python train.py --d_model=256 --n_kv_head=2 --head_dim=128 --d_mlp=1024 --norm_eps=1e-05 --attn_scale=0.0884 --bias="qkv" --init_std_qkv=0.0292 --optimizer="adam_variant" --grad_clip=1.0 --decay_shape="sqrt"
Each number is 200 + 20 x the weight over the matrix's rms, rounded and kept within 0 to 999. Layers, rows and columns count from 0.

# layer 3 MLP down (transposed), 1024x256, rms 0.0853, rows 590-644, columns 192-255
236,174,187,141,196,144,205,210,182,197,176,192,210,212,223,203,231,216,185,187,227,211,153,216,237,190,197,213,180,182,214,187,215,177,221,167,212,178,197,229,231,206,195,210,218,175,240,209,208,240,198,199,196,216,177,215,194,201,203,163,178,161,186,195
218,176,203,218,204,178,203,200,210,181,212,226,220,221,234,219,173,217,201,204,205,158,204,215,211,210,207,198,171,160,185,228,212,186,194,174,219,207,190,207,210,222,214,197,181,204,179,251,162,206,200,196,200,204,175,212,231,213,207,181,172,180,181,197
250,199,212,302,195,183,202,185,193,211,198,195,225,217,185,219,179,219,183,184,185,182,208,217,211,185,207,214,203,217,215,197,194,202,203,234,186,218,191,189,202,189,198,176,204,204,199,197,221,189,171,170,207,190,237,204,203,253,198,212,180,232,232,206
237,193,168,202,175,166,202,163,210,200,218,216,200,196,210,179,152,196,198,220,163,180,181,197,227,178,187,169,190,217,203,202,195,223,223,221,227,238,206,185,204,197,198,202,200,179,188,207,222,162,187,207,176,216,229,203,237,182,185,220,181,212,174,153
162,199,279,227,211,205,199,174,210,212,176,203,189,257,179,196,200,207,198,179,214,182,176,218,232,229,185,201,196,183,193,180,213,214,178,219,211,193,215,210,210,202,218,199,175,204,230,231,205,241,219,195,189,251,144,181,231,139,180,226,206,188,172,209
205,188,215,231,196,233,255,222,192,225,223,187,209,200,226,202,159,249,146,225,189,208,215,192,224,220,206,168,186,201,194,197,196,244,187,168,171,189,179,195,197,201,201,158,213,191,233,203,209,194,227,173,200,217,197,221,191,193,207,252,194,202,216,193
283,222,201,220,216,186,198,213,197,224,238,183,209,252,190,239,198,194,217,198,214,181,183,196,210,223,196,206,199,226,192,205,183,198,194,172,220,207,182,185,157,207,215,177,198,177,214,177,204,217,222,192,203,176,189,196,176,247,177,170,197,237,226,220
196,205,198,200,198,196,198,204,201,200,200,199,200,208,199,203,207,204,203,200,209,198,193,197,206,198,197,204,200,199,200,204,199,198,201,202,197,200,203,198,199,200,197,190,204,192,199,200,202,197,196,203,200,196,201,201,199,199,200,202,201,197,204,200
192,170,157,259,178,203,212,200,194,207,217,245,197,156,219,194,203,194,193,196,172,176,175,231,204,203,183,195,188,208,217,191,178,197,191,207,221,224,209,170,243,216,201,230,208,202,151,224,197,159,212,203,183,193,219,206,221,225,213,201,216,198,185,223
236,214,223,244,177,169,211,208,205,203,190,198,224,168,206,190,214,190,210,195,178,198,188,220,224,195,227,177,228,223,220,175,183,213,201,170,215,227,194,195,230,206,216,194,173,225,193,210,196,195,199,230,176,195,188,179,210,236,225,223,196,172,187,202
213,205,177,284,206,246,227,186,196,227,204,193,214,184,211,183,204,211,204,210,210,201,189,196,213,189,193,222,180,170,190,172,158,177,214,219,225,188,216,188,226,195,181,189,171,171,219,175,213,270,228,175,143,194,214,191,210,188,205,194,224,228,178,190
218,206,191,192,189,197,199,198,208,192,205,180,206,222,203,214,185,198,202,176,200,191,185,206,191,209,216,179,200,215,187,217,210,203,204,204,191,202,189,202,193,194,209,185,193,200,200,214,194,218,220,199,212,197,184,204,181,220,204,204,199,219,224,178
211,227,201,194,191,164,192,192,192,231,226,221,159,211,199,187,213,189,168,192,173,196,189,213,187,146,229,161,212,223,192,194,207,245,163,223,188,194,189,228,193,228,229,202,167,200,210,185,166,183,191,198,214,182,202,212,176,150,233,145,220,180,216,194
230,221,216,244,179,199,214,190,211,220,223,204,157,222,213,187,201,201,189,195,217,228,196,217,195,204,208,205,208,215,183,213,189,259,206,207,219,178,157,213,204,239,190,207,199,186,195,192,205,163,204,170,181,224,194,218,204,199,223,216,224,209,193,200
201,199,202,205,198,202,194,197,202,202,202,199,198,201,201,193,196,202,201,204,202,203,196,204,201,201,192,195,199,196,196,204,206,199,202,195,200,191,203,194,204,202,198,198,202,206,201,200,198,198,195,202,199,200,194,200,202,200,200,204,202,200,198,199
227,214,243,173,192,202,234,194,174,187,210,214,139,180,179,141,251,193,180,200,235,217,224,219,158,204,214,174,184,163,236,192,212,204,198,215,219,161,190,181,185,256,199,201,172,216,198,230,219,246,200,205,144,199,182,208,188,161,237,190,240,217,168,174
213,205,190,193,171,186,201,192,207,198,208,196,235,229,172,210,240,216,238,190,194,224,191,210,179,199,182,156,189,203,223,167,206,214,221,231,182,164,227,218,184,168,173,208,131,193,215,205,203,194,206,197,225,223,150,181,193,190,196,233,223,228,217,201
241,235,204,246,194,214,214,189,208,188,190,182,201,195,194,163,219,194,235,213,218,199,209,200,198,193,208,224,209,158,216,188,183,188,200,232,232,209,210,175,197,206,197,214,174,176,187,219,219,166,187,191,193,201,179,228,221,205,168,179,160,194,197,203
209,248,191,200,241,199,214,187,147,258,164,207,201,192,191,208,165,232,137,176,188,189,237,175,211,226,189,175,226,195,212,179,200,196,195,226,148,183,185,196,174,229,223,208,194,166,233,208,213,213,198,194,154,208,223,171,214,194,161,167,228,215,190,217
211,207,200,177,196,190,156,184,178,158,208,203,228,198,192,217,194,183,177,196,231,202,139,198,219,143,206,171,206,237,205,187,215,237,177,183,231,175,227,178,199,152,210,197,237,243,190,210,213,189,199,194,237,176,184,181,215,164,189,197,201,234,203,232
193,200,175,161,189,215,194,222,193,185,182,214,196,187,214,181,227,160,188,234,184,205,202,196,218,211,191,194,223,224,221,219,217,188,203,241,167,209,165,190,206,189,239,238,193,199,155,212,234,184,226,173,185,166,203,148,207,160,225,221,166,208,209,204
221,245,187,191,266,209,128,204,192,178,216,211,188,246,205,199,233,239,214,214,209,185,235,189,128,222,202,160,227,252,229,157,202,193,181,199,218,181,203,205,178,214,146,158,220,189,194,221,183,203,211,207,181,171,158,248,226,221,203,163,192,163,236,173
164,218,199,219,216,182,245,193,256,189,221,152,163,207,215,203,162,184,200,164,174,242,232,211,194,202,178,225,211,214,180,171,211,186,216,220,188,242,180,221,212,202,260,209,225,183,188,191,221,217,218,204,148,164,215,209,218,191,197,205,188,215,225,212
231,244,199,257,191,172,207,177,172,179,221,220,201,181,209,222,189,208,197,199,175,218,220,212,220,213,214,192,214,224,216,206,192,226,169,207,200,206,178,208,206,172,202,214,194,187,179,191,223,193,212,195,187,159,196,197,184,222,204,205,186,213,232,199
233,211,176,177,192,187,196,215,193,174,209,191,194,192,216,210,221,192,202,182,218,195,165,213,163,219,196,225,191,205,223,199,204,219,209,179,218,191,189,222,228,186,205,232,225,226,212,229,180,203,235,216,202,228,168,172,210,166,185,219,194,232,230,152
205,169,219,220,223,155,209,179,175,143,210,218,246,229,229,218,149,181,196,212,216,171,141,202,210,214,189,158,198,176,173,194,149,170,189,178,193,199,162,205,204,191,190,204,216,236,206,194,213,194,205,201,215,199,204,198,185,194,223,163,200,196,187,222
201,199,195,208,193,195,201,198,201,194,198,201,199,197,200,200,198,202,202,207,194,199,200,200,194,199,198,199,201,203,202,201,206,203,196,195,199,198,201,197,204,202,199,196,205,202,204,205,196,196,200,197,198,203,202,198,197,206,201,203,198,199,201,205
192,226,244,312,237,181,229,217,194,220,198,244,209,217,167,201,197,178,208,178,160,206,207,219,237,175,208,199,186,189,233,198,215,215,179,225,189,194,221,183,177,209,164,209,201,191,225,214,208,207,210,198,182,202,238,231,208,220,207,197,197,216,176,194
196,198,204,200,198,198,198,197,201,200,202,198,198,199,199,197,199,200,201,203,200,198,200,206,204,199,199,202,199,199,202,196,198,206,196,202,202,200,198,196,199,203,198,197,196,203,201,203,200,206,202,202,203,195,197,194,203,194,203,196,203,196,194,201
199,194,206,197,198,199,202,203,197,201,204,196,200,200,199,199,209,199,205,203,205,213,208,201,203,196,190,199,204,207,201,194,208,200,198,202,203,195,199,196,193,198,195,201,193,209,200,196,198,199,194,197,196,207,199,198,201,199,199,199,199,201,204,205
237,179,234,203,180,226,210,160,190,184,173,177,163,215,169,192,170,224,211,210,201,208,188,206,205,174,187,146,202,217,187,201,220,223,214,209,186,217,250,220,212,175,177,192,164,164,206,197,232,175,188,177,190,208,219,179,158,189,200,203,189,210,210,202
180,224,173,229,216,223,206,214,227,179,204,217,235,211,232,194,193,207,201,210,159,161,215,180,170,191,212,193,209,204,219,211,225,206,212,232,208,185,192,220,176,217,203,218,205,214,199,207,190,179,193,182,211,223,167,197,192,134,177,205,202,167,209,186
223,182,203,243,225,236,233,191,195,142,206,211,162,212,182,227,185,259,209,185,181,208,191,224,206,200,211,206,226,239,209,186,191,219,168,242,186,170,205,199,212,227,240,186,145,207,186,208,165,204,144,206,195,165,208,170,208,211,195,223,223,195,227,158
199,194,190,199,198,199,203,200,199,206,201,193,197,204,197,199,207,199,209,189,206,205,195,191,203,198,198,199,204,198,201,201,195,193,204,203,204,203,203,201,197,188,204,201,207,203,201,200,202,206,205,196,201,209,202,195,206,196,200,192,200,201,196,194
201,207,197,197,208,194,198,202,240,204,192,189,257,206,218,196,161,203,184,178,210,203,198,208,161,196,199,194,174,180,237,173,191,182,182,236,217,192,234,183,205,204,171,172,232,217,192,201,205,186,219,242,199,211,162,187,196,160,208,238,185,196,213,190
216,199,195,221,166,217,181,187,192,239,204,187,179,226,193,214,198,179,184,238,204,198,222,216,218,169,189,139,186,145,238,201,203,192,226,181,199,161,223,218,196,153,176,204,219,236,217,202,215,214,187,242,193,219,217,232,220,229,194,212,185,171,228,188
233,222,229,213,210,224,169,170,227,206,210,173,176,211,181,222,197,199,152,177,232,223,197,246,193,183,185,217,201,183,204,202,149,222,155,237,205,184,210,235,177,227,245,217,190,200,198,220,173,168,205,210,168,210,156,217,188,199,175,177,220,225,228,163
200,205,202,205,195,194,201,207,205,202,204,197,201,199,203,201,202,205,204,200,206,200,206,196,206,196,196,200,200,196,197,202,198,194,198,199,199,203,195,200,202,195,198,203,208,195,202,202,204,196,202,195,203,201,202,204,209,202,194,204,198,198,199,198
201,220,194,200,238,201,181,195,225,221,237,168,199,218,219,229,181,207,205,194,200,188,169,195,209,233,238,174,240,209,169,197,198,203,163,184,199,181,204,211,206,200,217,211,206,220,214,237,176,190,155,144,178,190,181,184,198,170,160,163,198,213,217,173
196,224,185,249,233,194,195,197,192,222,144,210,254,175,188,213,218,214,212,187,188,202,206,183,200,205,203,216,169,198,230,201,190,176,198,216,196,187,245,201,232,196,196,199,177,201,233,182,169,207,197,192,193,194,201,193,163,210,234,165,199,197,209,170
201,194,208,248,209,170,170,222,175,216,153,190,200,223,189,220,170,204,192,171,221,213,230,196,239,170,224,222,216,181,223,209,177,194,216,180,189,174,244,204,192,185,213,190,192,171,233,199,252,222,213,180,228,226,202,200,189,212,197,196,212,217,218,193
201,212,227,197,202,247,206,189,193,213,177,195,193,183,194,199,174,181,177,207,189,208,208,201,195,197,235,198,211,207,198,206,166,211,204,189,197,211,227,211,180,172,185,173,217,226,208,183,146,212,167,216,202,208,167,190,192,207,225,183,203,220,188,181
203,195,201,201,198,198,200,201,198,202,197,199,198,197,201,202,197,200,198,199,200,202,203,196,198,198,206,195,201,200,204,200,200,201,205,199,202,197,204,205,203,197,202,202,201,202,203,202,201,202,198,195,198,203,199,199,196,199,204,198,203,200,200,199
205,199,202,205,202,198,206,199,204,208,195,203,200,199,197,204,201,205,197,192,203,204,195,198,198,202,199,198,201,195,202,193,202,200,200,202,201,198,197,204,197,206,203,203,203,192,197,196,197,203,205,206,199,204,206,204,205,197,207,200,200,197,195,194
205,200,200,205,197,192,201,200,204,205,199,197,207,195,200,201,198,205,201,201,197,201,199,204,197,201,200,201,198,200,194,197,201,202,206,200,197,195,204,197,198,207,201,198,201,199,200,203,202,200,195,203,199,203,200,204,197,197,202,200,205,206,201,198
187,190,218,187,217,231,207,170,196,203,215,242,165,205,185,186,218,183,194,191,178,173,186,212,193,226,198,210,227,188,199,183,228,197,211,223,194,201,197,177,187,190,211,178,239,214,167,189,187,209,211,158,182,194,244,203,203,177,197,196,240,210,176,211
178,186,193,228,164,204,233,161,210,194,215,220,183,170,193,207,196,211,174,199,161,176,204,229,172,206,218,178,216,171,177,164,221,189,202,203,179,245,215,209,237,192,171,179,185,203,184,193,164,184,207,221,176,184,199,220,214,190,246,200,199,203,201,199
183,219,187,225,191,185,228,198,229,254,212,229,164,169,190,203,190,166,168,242,174,192,216,206,218,153,198,203,217,171,220,145,198,237,173,199,194,178,220,168,236,193,199,233,180,213,224,167,257,193,201,240,227,190,208,213,212,175,196,211,187,190,188,193
193,215,204,155,183,195,210,210,220,183,164,201,186,185,225,195,192,192,202,190,213,196,203,218,214,210,163,175,228,183,198,213,210,181,192,233,191,226,226,201,135,188,138,221,177,189,203,189,178,229,196,189,193,220,218,204,224,209,199,196,197,232,209,230
189,194,207,206,233,189,205,206,198,211,176,183,200,228,212,224,174,229,204,178,190,219,227,213,222,176,244,150,181,191,184,182,196,179,179,207,210,222,202,155,203,200,177,225,202,203,204,184,201,198,223,177,198,246,209,205,191,175,193,146,227,216,207,185
185,224,189,209,182,176,193,213,206,162,237,203,216,203,222,192,217,189,194,212,217,195,153,162,213,178,211,238,235,203,250,178,207,234,223,166,223,200,221,197,191,193,190,212,192,232,204,232,169,168,212,211,177,213,233,211,194,180,228,197,178,209,175,188
175,204,194,190,175,179,147,216,177,176,188,187,194,183,175,189,200,197,209,168,230,167,185,180,214,199,224,198,198,202,199,234,227,219,182,199,184,219,193,212,189,188,206,199,198,232,210,188,207,181,196,172,191,208,144,178,215,195,191,177,195,191,214,204
223,203,205,202,203,196,214,190,193,207,201,209,192,209,196,203,198,204,207,202,201,202,199,193,199,210,205,207,212,211,196,212,201,205,188,195,201,198,209,207,197,183,194,207,198,201,195,208,200,194,191,197,203,202,190,208,202,190,195,202,207,200,199,192
194,220,197,210,202,199,181,189,212,193,230,225,185,205,228,219,198,212,216,210,205,207,216,199,218,213,237,197,182,201,230,214,184,131,167,216,231,217,195,189,222,224,217,219,158,172,207,241,201,201,218,201,198,188,212,203,217,195,169,193,197,162,183,211
187,188,190,260,211,183,215,180,210,188,205,173,221,195,168,226,226,224,206,205,174,214,195,186,204,198,158,208,190,227,189,192,203,223,198,191,240,195,184,205,219,196,221,188,204,222,218,190,163,182,211,201,156,208,204,195,196,197,198,198,203,150,157,187
# layer 3 MLP up, 1024x256, rms 0.0896, rows 591-644, columns 192-255
191,232,218,193,244,216,190,175,201,195,178,215,194,195,198,201,227,196,214,194,203,207,160,207,216,161,235,198,209,185,212,209,147,168,217,217,193,184,197,184,213,227,245,245,218,215,201,164,228,211,196,211,207,189,216,219,185,213,241,228,181,160,174,213
143,194,216,207,157,216,222,234,212,176,221,213,202,178,226,177,219,190,223,191,174,207,215,220,206,213,196,204,204,223,192,191,189,211,176,154,193,184,185,195,197,180,173,173,166,208,180,204,189,220,212,238,202,184,183,222,196,201,200,219,213,189,202,186
191,182,170,190,177,197,235,229,221,214,230,179,226,205,194,225,231,193,211,185,185,188,226,196,174,178,219,205,189,181,192,225,174,186,183,240,186,175,169,224,213,262,172,237,219,197,189,147,220,206,186,189,216,223,170,206,211,178,167,228,181,200,223,183
168,202,213,194,187,218,207,195,207,204,227,167,232,199,195,170,209,182,209,174,209,158,164,202,205,198,223,221,169,198,235,231,216,191,159,190,224,234,202,216,198,183,232,199,209,160,226,191,201,215,217,179,200,225,196,181,210,216,196,181,198,177,172,212
194,222,150,219,213,228,190,218,209,199,164,155,189,175,185,182,225,190,209,201,164,196,199,224,173,153,233,217,198,215,209,176,206,226,201,163,189,199,203,227,226,205,199,208,201,193,222,174,246,211,231,220,182,213,218,193,167,192,209,216,190,218,225,202
201,177,174,201,212,174,177,193,227,199,183,197,168,194,205,208,200,205,180,202,202,213,210,171,187,175,209,227,200,235,193,218,193,158,215,236,186,203,163,177,184,248,193,209,200,174,191,158,180,180,219,223,208,221,223,219,161,176,167,175,189,192,183,207
195,193,194,197,204,197,196,200,202,204,199,196,202,190,198,197,202,190,200,196,201,198,203,197,199,197,203,209,199,196,197,202,197,198,198,191,204,208,199,197,209,203,206,196,200,201,204,194,205,206,203,207,205,194,201,199,191,206,196,202,194,197,194,206
201,222,177,197,233,230,202,241,212,190,170,168,222,205,193,205,213,184,211,189,218,216,220,170,184,157,197,205,244,209,185,206,207,217,240,213,183,204,181,204,200,186,170,227,214,199,232,215,236,215,173,190,210,186,177,178,181,184,206,215,184,192,255,212
215,179,215,195,209,205,149,223,193,200,218,199,212,177,151,205,228,193,195,214,197,171,206,152,189,183,220,208,194,192,166,218,208,166,202,184,195,219,176,178,228,193,198,197,199,158,198,203,206,170,170,179,214,201,207,192,196,237,203,193,184,176,204,217
184,209,184,204,198,199,187,200,207,236,210,200,212,209,154,184,199,204,214,188,210,167,214,202,210,206,188,214,193,205,168,193,208,181,206,216,204,165,177,224,177,213,231,180,168,199,218,137,221,192,199,195,192,190,214,177,179,196,234,176,185,207,198,215
187,189,186,180,194,197,201,205,207,207,200,190,187,190,214,193,206,175,206,185,194,193,204,205,229,203,211,205,194,205,203,190,193,196,199,200,203,196,211,202,195,202,227,200,210,195,206,192,198,194,203,191,206,183,201,218,214,220,184,211,173,196,209,225
147,172,204,188,217,179,184,202,239,229,207,223,206,184,192,175,201,163,203,227,196,197,177,224,216,187,218,200,191,196,222,165,161,190,184,218,246,217,208,194,226,194,218,230,210,207,222,202,179,167,176,195,161,172,183,189,238,194,228,182,170,224,183,239
213,194,210,191,195,205,216,205,179,197,182,227,228,160,192,204,199,210,219,215,192,173,195,184,194,142,197,210,223,181,206,190,199,219,171,197,209,196,223,186,185,219,192,199,189,176,203,194,193,181,226,168,225,223,236,204,185,193,226,177,200,211,209,211
190,197,198,191,200,202,192,206,202,205,200,201,203,193,201,206,205,189,207,203,201,205,205,198,204,194,203,209,204,203,199,204,200,197,199,205,201,202,202,194,197,203,203,204,202,200,199,192,199,200,205,203,205,201,202,200,202,205,196,202,196,197,202,197
155,188,211,197,193,228,220,195,208,185,182,210,248,189,200,156,210,167,162,214,223,162,198,173,187,217,218,211,206,196,213,184,174,156,182,213,210,182,195,181,239,191,214,195,222,211,225,207,205,239,198,223,257,188,229,205,186,216,196,169,173,170,239,161
209,172,190,199,232,212,230,194,239,175,209,151,188,209,229,177,240,186,193,173,171,184,207,202,195,178,243,194,149,227,189,195,212,238,158,166,217,187,187,218,169,180,221,203,213,229,161,195,183,212,245,181,214,188,194,191,186,215,198,234,161,234,192,190
205,183,201,218,196,201,202,217,177,191,204,171,234,195,189,156,201,186,198,164,211,191,182,169,159,222,215,181,188,184,191,201,243,231,188,175,198,213,200,191,230,224,194,250,219,185,202,195,228,216,247,206,199,215,221,199,188,210,191,172,202,161,212,186
215,210,185,202,219,170,191,230,171,216,179,200,216,171,161,195,192,180,185,159,155,179,195,151,202,225,224,224,230,217,231,223,220,191,217,201,182,166,193,206,174,237,189,213,196,214,151,197,220,171,222,192,167,148,181,148,192,225,153,152,197,213,174,199
191,192,228,193,207,223,181,201,184,236,229,232,232,192,162,189,220,183,183,185,159,209,189,156,202,188,213,193,209,236,212,205,163,154,143,175,245,211,174,176,189,224,241,182,221,197,164,203,207,216,245,186,208,176,184,188,157,224,195,201,179,208,197,188
185,237,205,182,205,257,218,227,207,218,185,218,191,191,232,208,215,185,208,201,172,183,164,172,226,186,189,191,169,229,167,197,182,202,206,161,183,256,197,211,207,203,191,209,203,133,185,221,218,207,201,198,176,222,233,230,182,193,195,195,200,199,179,221
162,193,156,178,227,206,190,231,159,230,206,198,212,193,255,205,217,186,176,250,230,209,179,256,193,183,187,195,247,181,181,201,203,238,221,207,197,186,201,177,188,237,234,279,221,191,197,157,192,185,216,217,206,237,280,178,168,237,196,204,189,172,192,266
193,175,218,208,185,216,238,245,172,209,197,211,197,202,209,183,204,185,241,174,175,152,182,231,175,179,216,210,151,188,191,183,211,226,183,209,179,194,209,179,208,167,208,204,182,205,229,178,180,218,225,205,199,181,187,182,176,246,213,170,205,174,220,218
149,205,218,192,189,206,212,254,196,206,206,218,251,209,220,177,188,188,208,224,215,203,212,248,204,217,237,176,208,235,218,203,204,236,173,234,216,178,201,191,189,178,208,230,176,183,217,198,204,212,191,186,201,198,171,194,188,192,224,198,203,226,211,218
191,179,227,208,187,244,185,181,162,175,218,191,209,210,196,205,257,173,200,240,178,166,221,191,187,232,180,193,167,213,194,183,207,183,163,223,209,231,237,208,236,195,190,206,229,203,239,180,184,180,233,183,178,206,203,191,183,239,199,232,225,226,209,191
189,200,201,192,187,171,205,241,178,209,234,196,194,197,242,182,219,199,187,161,191,204,188,200,170,202,177,211,191,210,205,229,215,216,193,209,181,200,194,231,209,212,232,197,236,202,207,145,219,191,186,187,231,192,201,206,173,201,168,175,136,190,203,199
194,198,198,194,204,199,196,203,207,202,206,196,204,195,203,196,205,191,203,197,197,198,200,192,202,198,204,207,202,202,199,201,198,196,194,198,200,197,202,193,200,203,209,204,201,198,200,196,193,195,200,201,201,199,199,201,202,206,199,202,193,200,200,204
199,198,243,207,202,184,222,211,188,203,151,243,230,203,189,184,222,194,177,158,196,208,227,183,185,183,194,194,200,251,214,194,183,178,185,209,191,174,202,180,213,211,216,199,194,173,127,190,246,223,220,198,208,164,196,183,157,242,184,193,167,216,176,202
198,198,194,193,202,199,196,203,198,198,202,201,198,195,199,197,202,193,204,198,199,203,202,198,203,198,203,210,197,199,200,202,193,198,201,199,204,197,204,200,204,206,202,200,203,199,200,191,199,200,199,200,202,199,206,197,201,203,195,201,202,198,205,203
191,197,199,190,202,207,203,203,202,204,195,203,200,194,203,194,207,193,198,202,200,206,196,193,206,200,197,209,197,204,200,206,194,198,204,192,206,203,199,194,207,201,202,203,200,193,195,194,197,202,207,198,204,196,202,197,198,205,193,203,191,197,193,205
173,194,184,193,231,206,181,191,199,189,242,176,195,198,192,161,217,195,218,198,225,170,213,204,233,191,206,191,205,193,200,213,201,172,178,227,159,196,189,208,176,192,166,254,177,211,191,193,242,188,199,189,209,179,176,199,207,206,185,196,206,177,191,222
197,189,165,197,188,187,208,240,210,201,247,211,197,198,231,185,205,188,238,206,174,206,193,218,224,182,178,192,207,185,202,157,220,171,163,200,238,206,233,214,215,210,220,174,220,213,191,220,200,183,219,219,186,216,221,212,207,250,182,222,188,187,217,208
143,170,204,206,219,252,209,208,247,193,185,149,193,164,200,178,180,173,223,191,178,182,197,238,213,156,229,200,199,202,217,204,211,184,192,209,186,196,167,189,235,166,242,204,169,219,175,215,176,199,182,225,180,202,214,217,236,188,195,229,191,198,224,231
195,198,194,192,203,198,194,202,210,200,201,200,208,194,204,199,199,178,212,197,195,204,205,198,199,198,199,207,204,200,204,207,205,200,199,200,205,197,202,196,208,204,204,205,199,203,201,191,197,198,197,203,204,193,201,206,194,210,197,200,188,200,204,207
195,219,237,194,207,202,197,153,198,185,207,203,232,180,211,180,242,181,206,176,199,182,212,163,177,175,188,204,201,253,225,207,193,169,203,202,169,199,216,221,209,211,172,212,181,187,185,162,196,199,216,242,198,179,203,199,158,197,209,159,171,207,191,201
200,143,192,198,181,231,189,195,203,216,227,194,203,204,193,192,217,195,194,203,181,194,178,232,198,208,178,209,180,162,195,230,195,181,197,201,183,205,211,206,221,177,221,186,216,217,175,203,164,184,210,177,188,178,173,198,241,203,172,205,192,202,213,212
192,204,169,200,165,176,192,230,269,247,172,176,202,184,199,191,186,188,196,169,181,172,241,218,199,207,271,194,190,192,255,188,193,219,205,174,193,209,177,210,186,205,190,205,182,176,242,223,243,196,219,220,187,213,188,174,176,236,200,198,184,199,216,197
196,200,194,189,206,200,203,202,200,198,200,202,199,194,202,204,203,188,208,199,200,201,197,196,205,200,198,209,200,195,198,198,198,195,193,201,201,199,201,198,202,199,202,205,204,193,200,193,202,197,202,202,199,195,203,201,198,203,198,198,193,191,195,202
195,206,208,181,242,166,168,230,250,255,224,208,217,186,171,171,185,184,205,211,225,221,190,212,244,212,226,184,218,208,201,170,185,191,198,212,216,185,214,174,200,183,176,165,212,160,203,187,227,156,198,163,202,193,231,212,177,249,144,193,191,213,174,204
185,154,204,187,222,230,224,232,211,164,228,166,178,213,192,219,217,190,211,219,183,178,202,226,186,182,172,227,162,215,196,211,234,194,189,206,228,177,189,212,200,204,182,228,223,168,233,177,187,183,187,182,199,145,197,200,209,204,202,207,158,232,222,232
192,159,182,194,206,183,214,214,212,218,147,202,219,187,168,214,208,189,203,179,188,215,199,198,224,184,206,224,218,242,188,216,187,183,190,206,214,195,153,188,206,208,193,207,178,198,198,185,190,213,183,214,210,176,206,195,182,188,186,155,203,187,220,207
177,176,191,194,204,170,200,221,203,221,208,220,190,173,237,217,173,195,198,180,169,225,213,199,201,226,255,189,211,213,229,176,213,190,195,202,238,183,196,183,210,199,209,170,182,213,217,196,175,184,177,226,200,189,198,207,188,223,204,184,215,160,204,233
196,197,197,190,200,204,203,205,199,198,201,196,206,200,201,197,199,197,202,202,198,203,197,202,205,198,205,205,198,200,206,204,199,197,198,200,201,200,205,201,201,203,206,205,201,193,198,193,201,202,198,204,208,196,202,196,201,209,199,199,198,201,201,208
192,195,200,197,203,197,192,209,198,201,204,197,203,195,200,200,207,191,211,199,199,202,200,191,210,194,203,207,199,199,200,199,197,198,198,198,205,200,200,196,205,202,200,196,202,203,202,192,200,200,197,197,210,197,198,201,190,204,197,203,193,194,201,201
193,197,197,193,193,196,201,205,196,199,201,197,205,187,202,201,205,190,206,197,200,199,207,200,212,199,195,206,200,194,200,201,197,204,194,200,207,201,205,200,197,199,201,204,198,199,197,192,196,200,197,201,203,200,197,197,199,202,193,207,203,200,200,202
186,169,131,191,226,194,191,214,206,204,222,168,161,182,196,188,204,195,188,231,188,196,240,215,219,203,190,219,217,169,237,224,208,193,200,204,187,224,224,191,226,226,223,215,233,221,219,185,191,170,209,266,203,207,207,190,210,212,150,245,198,222,216,191
168,184,192,195,220,189,207,217,214,255,202,195,189,205,211,195,203,172,187,174,251,216,219,198,259,190,184,196,179,200,190,208,194,175,229,187,226,180,187,197,162,202,216,222,207,172,244,197,225,193,185,226,215,180,201,176,173,199,179,203,180,188,208,185
191,166,201,202,208,208,224,207,171,217,175,210,197,230,196,202,219,207,178,223,181,150,145,206,219,196,238,200,155,180,196,175,182,205,197,195,214,183,219,179,196,208,209,213,212,184,206,215,239,203,219,170,207,239,223,204,217,197,192,197,160,187,238,198
221,201,165,176,227,200,165,205,224,205,180,165,203,167,206,213,202,167,234,204,199,199,189,211,207,219,212,198,195,191,179,170,215,182,168,195,244,211,183,193,223,201,205,209,238,203,237,216,196,171,192,184,203,208,227,198,213,223,210,206,191,169,143,220
154,169,147,201,234,207,195,189,187,175,199,210,215,145,201,210,259,191,244,190,182,213,178,223,276,161,222,196,215,191,178,216,209,202,161,172,214,218,211,218,213,182,199,220,224,191,178,200,205,150,231,207,214,189,203,164,173,206,167,249,196,211,246,169
187,187,210,190,224,213,203,229,211,155,181,161,199,186,215,232,205,202,210,185,181,208,202,214,214,210,158,222,215,199,211,198,186,178,210,211,188,186,165,204,215,196,186,241,216,183,211,194,218,177,207,185,183,205,186,204,211,187,218,189,226,203,216,211
206,170,193,194,186,200,189,214,204,202,178,220,216,173,210,193,250,157,179,218,178,193,198,190,211,161,225,210,228,191,193,234,215,207,170,188,205,191,197,175,196,216,188,194,217,198,182,225,207,185,178,223,234,171,190,163,204,189,186,211,176,211,191,209
195,198,192,193,198,209,201,207,197,198,206,198,203,198,201,200,206,185,202,193,191,201,203,196,207,203,204,209,200,200,200,202,190,195,199,202,202,206,198,192,200,194,202,207,201,185,196,195,202,193,200,204,217,209,197,205,199,204,190,205,187,202,204,208
202,177,144,177,201,202,215,212,198,161,182,188,165,178,213,230,201,191,206,212,169,213,193,254,219,181,217,237,224,222,212,214,189,209,204,180,230,230,181,223,201,206,247,251,227,213,176,149,239,168,213,234,197,176,171,225,169,174,173,190,200,216,228,229
197,218,206,207,176,207,220,183,195,193,187,234,171,192,192,196,188,196,221,213,188,188,190,205,202,221,198,210,225,219,201,188,204,200,207,170,202,185,208,172,187,203,187,192,193,166,217,177,205,185,157,195,226,187,219,210,180,183,189,184,172,217,243,242